Weights of a small transformer language model.
Size: 24 layers, width 96, 3 heads of 32, MLP 256 GELU, vocabulary 1339, 2.3M parameters.
Architecture: learned positions, no biases in attention or MLP, tied embeddings.
Each number is 128 + 32 x the weight over its row's rms, rounded and kept within 0 to 255. Layers, rows and columns count from 0. The size above them is the row's rms in percent of the matrix's.

# layer 10 attention query, 96x96, rms 0.334, rows 74-90, columns 0-95
size [101  93  90  82  86  93  90  93  92  93 103  83  88  92 101  95 112]
[[135  81 101 153 167  84  84 149 100 160 198 137 147 102 172  98  97 131 108 116 145 166 124 142  94 111  62 115 160 155 127 115 145 189 123 113 154  67 136 167 161 107  78 155 143 132  88 152 147  64  88 159 179 133 122 109  86 103 134 108 106 162 114 129 156  99 182  90  62 164  71 122 158 170 134 125 130 148 127 136 148 109 133  86 172 121 150 151 141 205 171 113 167 117 113  94]
 [111 106 101 171 171 126 122  69  87 193 174 162 123 127 141  88 152 126 123 117 165 154 153 124 131 182 133 119 129 116 152 149 110 165 155 129 142 138 103  87 121 139 211 174 139 165 140 158 163 103 197 146 136 180 148  84 113 143 110  96  44 133 106  77 106 131 132 155  79 194 105 135 137 186 107 126 112 111 137 175 216  90 109 136 146 100 131 124 145  91 156 131 137 118  94 110]
 [103 133 106 128 124 146 166 130 127 122 188 171 108 167 141 126  99 122 127 216  89 110 143 113 164 105 158 131  56 105 138 129 124 184 148 127 111 141 159 199 119 121  81  67  90 111 193 135 146  51 178 125  99 188 124 120  97 104  96  88  95 140 146 139  66 129  73 123  86 124 112 145 110 172 131 147  98  98 142 170 146  96 156 101 140 110 120 160 157 151  91 177 123 124  85 135]
 [188 143 142 122 164  78 125  81 179 151  94 132 118 127 114 109 108 146 130 110 184 167  67  72  88 107  83 115 114 132 173 141 150 127 139 144 118 171 179 144 109 128 162 138  86 119 140 102  96  89  97 151 112 128 129 124 124 138 161  94 159 112 112 114  93  84 124 196 135  50 111 105 154 205 116 137 151 175  87 147 129 133 104 100 157 127 124 145 244 144 105 133  97 125 131  89]
 [141 138 161 131 103 100 116 154 138 148 126 144  88 170 113 110 134 160 145 148 160 170 127 100 165  86 129  74 108 167  88 106  58 147 154 118 146  96 118 104  53 134 129 114 106 105  43 120 122 122 162 184  96 185  89 133  68 154 161 148  94 153 145 102  50 102 132 161 141 105  43 115 137  86  62 131 115 109 159 130  88 123 115 127 131 142 142 194 146 144 100 155 151 102 128 126]
 [132  96 147 128 134 175 182 156 109  69 108 158 158  95  75 161 120 145  87  96 114 128 152 102 149 144 151 145 129 164 151 162 123 115 156 116 153 138 107 164  71 125  96 101 144 152 101 118 173  81 110  97 122  40 155 133 120 164  99  87  95 165 104 152 144 148 134 104 179 137 144 110  95 159 144 179 178 163 163 118  79 139 184 111  92 119 157  87  59  84 108 166 124  77 114 186]
 [122 139 132 176 162  91 135 139 132 113 120 179 152  94 108 137 127 136 125 190 151 102 141 218 118 131 153 108 132 132 134  99 103 110  60 124 150 114 152 136 154  70 126  79 172 150 141  94  99 167 100 138 134  97 142 107 175 181 163 115  62 147 171 121 126 164 143  70 100 146 141 153 150 140  89  85 171 163 157 101 104 187 125 150 132 147 181 131 143 173 207 161  65 138 134 101]
 [109 166 104 151  99  91 193 164 130 126 116 141 165  94 202 124 165  89 139 109 129 158 153 171 115 142 175 140 134 169 113 155 128 131 101  84 140  77 141 147  93 172 105 141 115 171 141  75  96 131 144 151 125  88 150 144 154 135 106 108 111 139 121 118 155 168  98 179 143 180 205  85 155  89 123  76 142  93 106 111  40 116 128 101 149 132 206  88 141 118 114 181  95 143 130  94]
 [178 135 134  62 123 139 117 148 170 161 145 115 167 157 124 172 157 154 130 120  85 170  45 163 125 136 193 128 141 107 123  80  97 125 146  94 155 171  71  94 124 122 151 133 160  66 172 112 109  83 139 138 166 153 108  71 152 147 114 125 109  95 154 134 116 151 164 153 172 146 194 101  95 110 168 157 120 101  79 136 127 110 157 179  87 114 178 116  86  90 104 182 131 153 115 162]
 [165  98 123 107 176 162 108 138  85 153 161 106 101 122 144 132 158 181 123 127 156 161 164 137 218 103 153 127 139 124 165 150 179 167 198 114  96 128 195 151 145 110 146 128 114  97 117 125 128 118 151 120  96 142 154 204 144 102 106 155  90 159 203 130 125 118 146 145 202 121 106 109  98 127 118 138 118  64 129  67 130 127 160  76 135 108 153 115 164 103 134  92 193 136  73 142]
 [147 124 136 109  95 144 162 138 138 141 125  98 152 200 123 142  75 209 168 154 124 104 149 104 141 143 117 161  82 105 173 129 139 182 123  96 135 118 164 106 113 129 111 107  91 174 110 172 143 169 167 129 113 124 126 180  80   7 103  88 114 120  94 169  90 105 130  99 146 127  86  90 112 156 110 103 141 115 163 139  91 121 106 152 128 148  78  85 178 182 127 131 138 189 109 125]
 [113 131 110 120 164 129 109 182 100 109 155 139 178 148 187 207 155 134 138 108  97  70 148 174 158 155 157 143 171 159 200 100 129 141 169 132 132 110 112 108 119 119 162 158  83  71 107 123 106 129 101 115 110 137 113 193  78 130 113 134  89  54 130 159 131  87  73 112 173 105 101 131 165 151 120 123 139 127  75 132 155 130 122  69 156  78 164 105 119  79 173 161 125 174 146 107]
 [137  94  54 130 143  63 185  44 146  59 137 134  84 149 171 115 121 136 114 122  75 113  98 131 118 188 117 152 107 117 125  97 175 118 147 123 120 114 118  91 103 112 161 131 139 101 153 158 161 109 134 120  53 126 158 151  89 170 130  72 129 110 145 148  84 151 170 162 153 149  99 114 116 139 170 148 101 143 129  71  86 119 104  69 172 120 158 114 116 129 123 184 202 144 124 144]
 [139 110 134  77 155 128 126 125 139 193  97  73 140 135 130 111  71 100 188  98 108 146 119 161 156 177 130 199 100 132 131 135 105 156 128  84 111 120 135 131 140 111 128 109  87 155 181 133 136 142 137 131 109 156  97 147 163  92  60 133 109 146 172 165 115  52 103 129  86 140  71 138 124 121 138  87 149 134 110  79 145  67 132 109  79  99 177  83 106  41 128 149 139 150  72 161]
 [104 149 183 114 116 104 100 184  92 114 114 117 130 117 128 116  89 142 121 204  91 143 120 168 107  78 164  57 148 140 152  94 175 152  84  77 165 124 126 117  65 138 141 156 153 154 108 148 125 133 101 100 144  54 139 179 124 110 125 128 167 126 143 188 114 173 143 141 142 160 174 177 120 142 129 129 167 115 144 139  79 181 133 188 130 179 156  97 156 118 180 104  69 113 127  92]
 [ 96  89  56 138 101 148 118 183 150 174 140  80 172 142 117 141 135 114 129 110 114 133 118 132 111 133 176 142  98 108 126 123 128  71 114  98  91 154 145 162 109 160 144  81 141 137 110  78 107 123 102 154 133 186  94 155 126 185 122  88 206 125 122 105 150 129 134 106  94 149 152 122 101  77 123  59 141 100  81 143 163 143 156 145  84 136 111  94 118  99 185 186 182 127  87  43]
 [173 160 152 134 136 147 102 177 136 102 127  91 119 127 152 150 124  91 188 159 171 106 129 139 139 110 159  74 154 103 129 112 114  96  75 157 145 158 105 145  43 157 175 125 125 112  86 160 154 180 118  94 130 105  54 107 178 104 178 127 172 110 135 174 136 170 151 134 128 131 152 115 149  64 125 134 169 136 106 138 122 131 109 192 195 139 152 131 141 162  96 144  53 142 190 145]]
# layer 10 attention key, 96x96, rms 0.32, rows 74-89, columns 0-95
size [ 94  93  81  90  96  85  93 102  93 101 102  92  99  97  98  82]
[[167 108  79 146 151 103 158 176  70 118 158 139 136 100 178  72  78 102 136 129 136 160 113 111 164 146  42 163 199 144 115  99 191 119  97 182 160 169  90  98 108 102 149 129 122  92 140 158 129  78 108 159 132 102 122 165 113 112 124 131 131 146 120 178 106 150 110 139  90 114  82 111 154 148  92 173 106 133 144 158 124  55 189 114 147 124 109 162 201 118 142 112 112 114 160 153]
 [ 72 138 111 133 136  87 181 120 111 157  77 135  96 139 185 123 166 136 152  74 114 156  84 111 146 133 106 112 118 154 154 115 127 116 180 162  72 160  98 129 133  93 176 138 112  96 168 151 121 111 102  89 164 128 130  96  63 160 121 156  80 171  91 101 120  83  63 139  45 122 144 124 141 158 138 144 141  95 143 159 108 115 116 123 124 150  77  84 121 132  72  93 222 101 113 144]
 [176 132 112  71 163  90 153  84 118 127 140 159  64 160  99 117 146 129 131 100 110  65  73 140 104 118 137  84 109 115 123 101 123 191 178 132 140 159  85 170 124 103  91 126 147 129 115 140  89 189 195 193 127 126 159 140  81 153 132  96 138 104 139  72  86 177 100 143 147 112 155  91 134 102 141 142  89 116 168 153 106 187 100 154 133  89  74 164 163 129 114  86 115  73 120 150]
 [127 181 177  69 187  89 173 122 166 115  92 103  89 117 196 161 154 128 112 136 146 158 103 116 147 157 129 135 100 129 187 193 127 136 134 130 146 152 131 126 125 115 109 113  63  94  91 157 153 121  97 212 165  89 165 142 146  94 106 115 163 115 193 118  60 134 169 159 104  90 105 104 122 142 140 156 159  81  87 170 107 140 142 110 159 138 112 149 161 132  96 144 140 111 110 197]
 [105 154 174 166 121  76 100 120  60 127 100 117  87 172 167 134 146 140 174 228 173 141 104 148 132 116 103 111 155 162 130 113 148 117 130 157  89 114 131 158 113 104 112  73 105 150 118 163  75 166 119 145 204 101  67  98 135 149 180 156 144 125 120 106 136 173 121 151 162 147  59 154 164 126  70 144 129 117 128 123  77 161 132 144 194 131 100 101 161 168 142  89 122 107 131 139]
 [113 112 161 131 163 172  72  83 124 125 144 104 162  84 145 123 136 127  70 130 126 103  90 146 168 186 121 121  58 130  68 188 152 159  98 145  92 151 166 152 146 114 133 124 129 102 115 135 150 124 155 112  66 112 192 133  88 119 138 155  53 127 102  97 149 119  32 127 123 123  75 152 113  88 128  68  94 131 160 117  92  77 147 152 155 115 135 112 104 139 116  64 125 158 159 117]
 [214 103 106 175 169 145 117 109 134  72 118 153 152 132 142 116  98 185 158 113 166 132 192  76 120 112  84 151 120 148  80 101 107 143 107  84  71  87 116  61 133 139 144  95 132 127 143 128 129 148  77 203 101 159 154 106  99  98  68 174  93 139 147 151 134 116 111 131 145 112  93 122  74 132 103  90 137  99 163  87 122 118 172 151 147 100 138 162 161 179 151 139  78 165 142 145]
 [186 180 150 161 153 138 116 148  96  93 138 111 146 127  98  46 129 119  98  93 161  93 110 182 138  91 118 152 118  97  91 157 101 141 115  96 108 114 163 139 125 159 153 132 182 188 121 130 142  93  76 118 126 168  91 117  78 136 134  88  97 153  89 153 133 195 122 120 125  88  81  57 136 114  94 133 138 146 134 169 116 141 147 130 156 120 138 146 165 209 145 162  94  90 212 126]
 [164 142 125 119 187 101  98  85 178 156 144 105  61 151 115 107 162 179 154 132 106 154 103 205  91  82 185 108  74 127 117 144 123 102 127 121 145 146 160  84 224 137  86 128 184 144 176 186  89 123 134 124 127 167 145 152 144  93 130  86 126 172 120  79 102  95 173 139 143 167 147 162  66 101 100 109 139 129 110 118 120 143 160 135 125 141 132 112 121 119 147 106  98 179 166 114]
 [133 109  94 120 125 116 171 136  91 147  89 112 136 151 127  96 139 165 124 161 119 120 155 142 146  75 107 126 107 137 130 168 185 145 158  97 116 116 110  91  62  76 105  85 177 183 108 150 155 116 162 110 116 140 109 189 116 114 120  80 110 156 101  85 162 188  94 152  97  84 122 165 152  94  44 115 110 146 133 202 160  94 102 117 110 109  83 128 179 153 166 113 174 119  57 139]
 [131 125 148 124 168 160 181 202  92 111 107 193 103 117 144 107  96 106 144  90 113 164 149 139 171 130 118 130 118  85 120 136 131 165 171 111 192 183 114 181 148 121  85 104 157 145  90  88  90 176 166 116  40 144 115 126 150 114  97 144 136 109 100 144 175 129 101 101 189 111  78 100 118 132 102 177  60  99 115 109 157 163  50 113 108 105 103 112 136 136 115 104 103 131 137 145]
 [132 116 134  97 124  98 192 145 120  64 131 104 151 104 123 116  50 144 118 102 117 154  94 201 174 192 101 170  69 155 123  37  92 139 129 100 133 153 156  74 155 143 101 152 139 179 103 132 184  76 123 163 140 110 102 136 133 115  95 110 174 175 137  91 130  99  80 114 144 115 156 180 166 146  91  95 140 178 135 134 140 143 160 104 149 147 151 100 146 149 134 183 125 117 129 122]
 [120 170 157  90 184  97 110 121 166 123 122 122 124 140 128 173  98 141 137 182 118 134  63 162 143 113 110 161 111 104 126 143 158 170 166  71 141 107 148 103 151 105 113 133 155 147 149 137 137 134  69 221 127 148 164 143 136 125 128 130 122 230 137 203 142  90 130  70 156 182  66 163 110  69  91 156 113 128 153 132  84 152 165 109 111 125 130 129 162 146 130 164 145  95 157 158]
 [166  82 131 127 148 176 117 164 114 201  71 115  86 142  81 121 104 161  97  81 142 170 198 194  68 135 187 128 121  97 144 124 119  88 148 177 156 146 151 125 101 128 120  88 146 116 129 135 102 158 159 121  93 124 135 117 110  79 122 110 129 124 146  91 125 158 111  53 135 143 162  91 129 112 100 121 113 143 209 175 148 131 158 107 142 192 126 148 164 129 128 123 176  87 147 184]
 [164  98  83 127 124 104 129 163 163  97 121 119 153  81  97 154 135 134 111 127 116 168 124  82 176  81 189 198 128 120 123  97  93 151 107  91 141 173 149 178 161 179 118  97  75 142 123 130 158 160  99 117  98 137  69  79 134 113 147 194 125 116 170 177  80 183 143 147 110  88  84 151 103 124 160 116 173 126 110 112 133  64 109 156  87 111 117  93 162 143 104 172 124 116 146  69]
 [ 72  72 155 154 116 116 134 108 118 146 154 144 144 155  69  61  65 162 158  87  88 135 125 127 152 187 147  84 112 126 137 105 128  57 157  90 175 110  92 115 141 188  85  98 164 142 121 147 113 131 153 124 156 142  71 131  85 149 115 133 228 114 138 138 135 108 143 153 126 177 109 117 178 117 154 115 115 160 110  91 138 137 132 121  55 154 148 126 156 160 153 184  97 116 149 156]]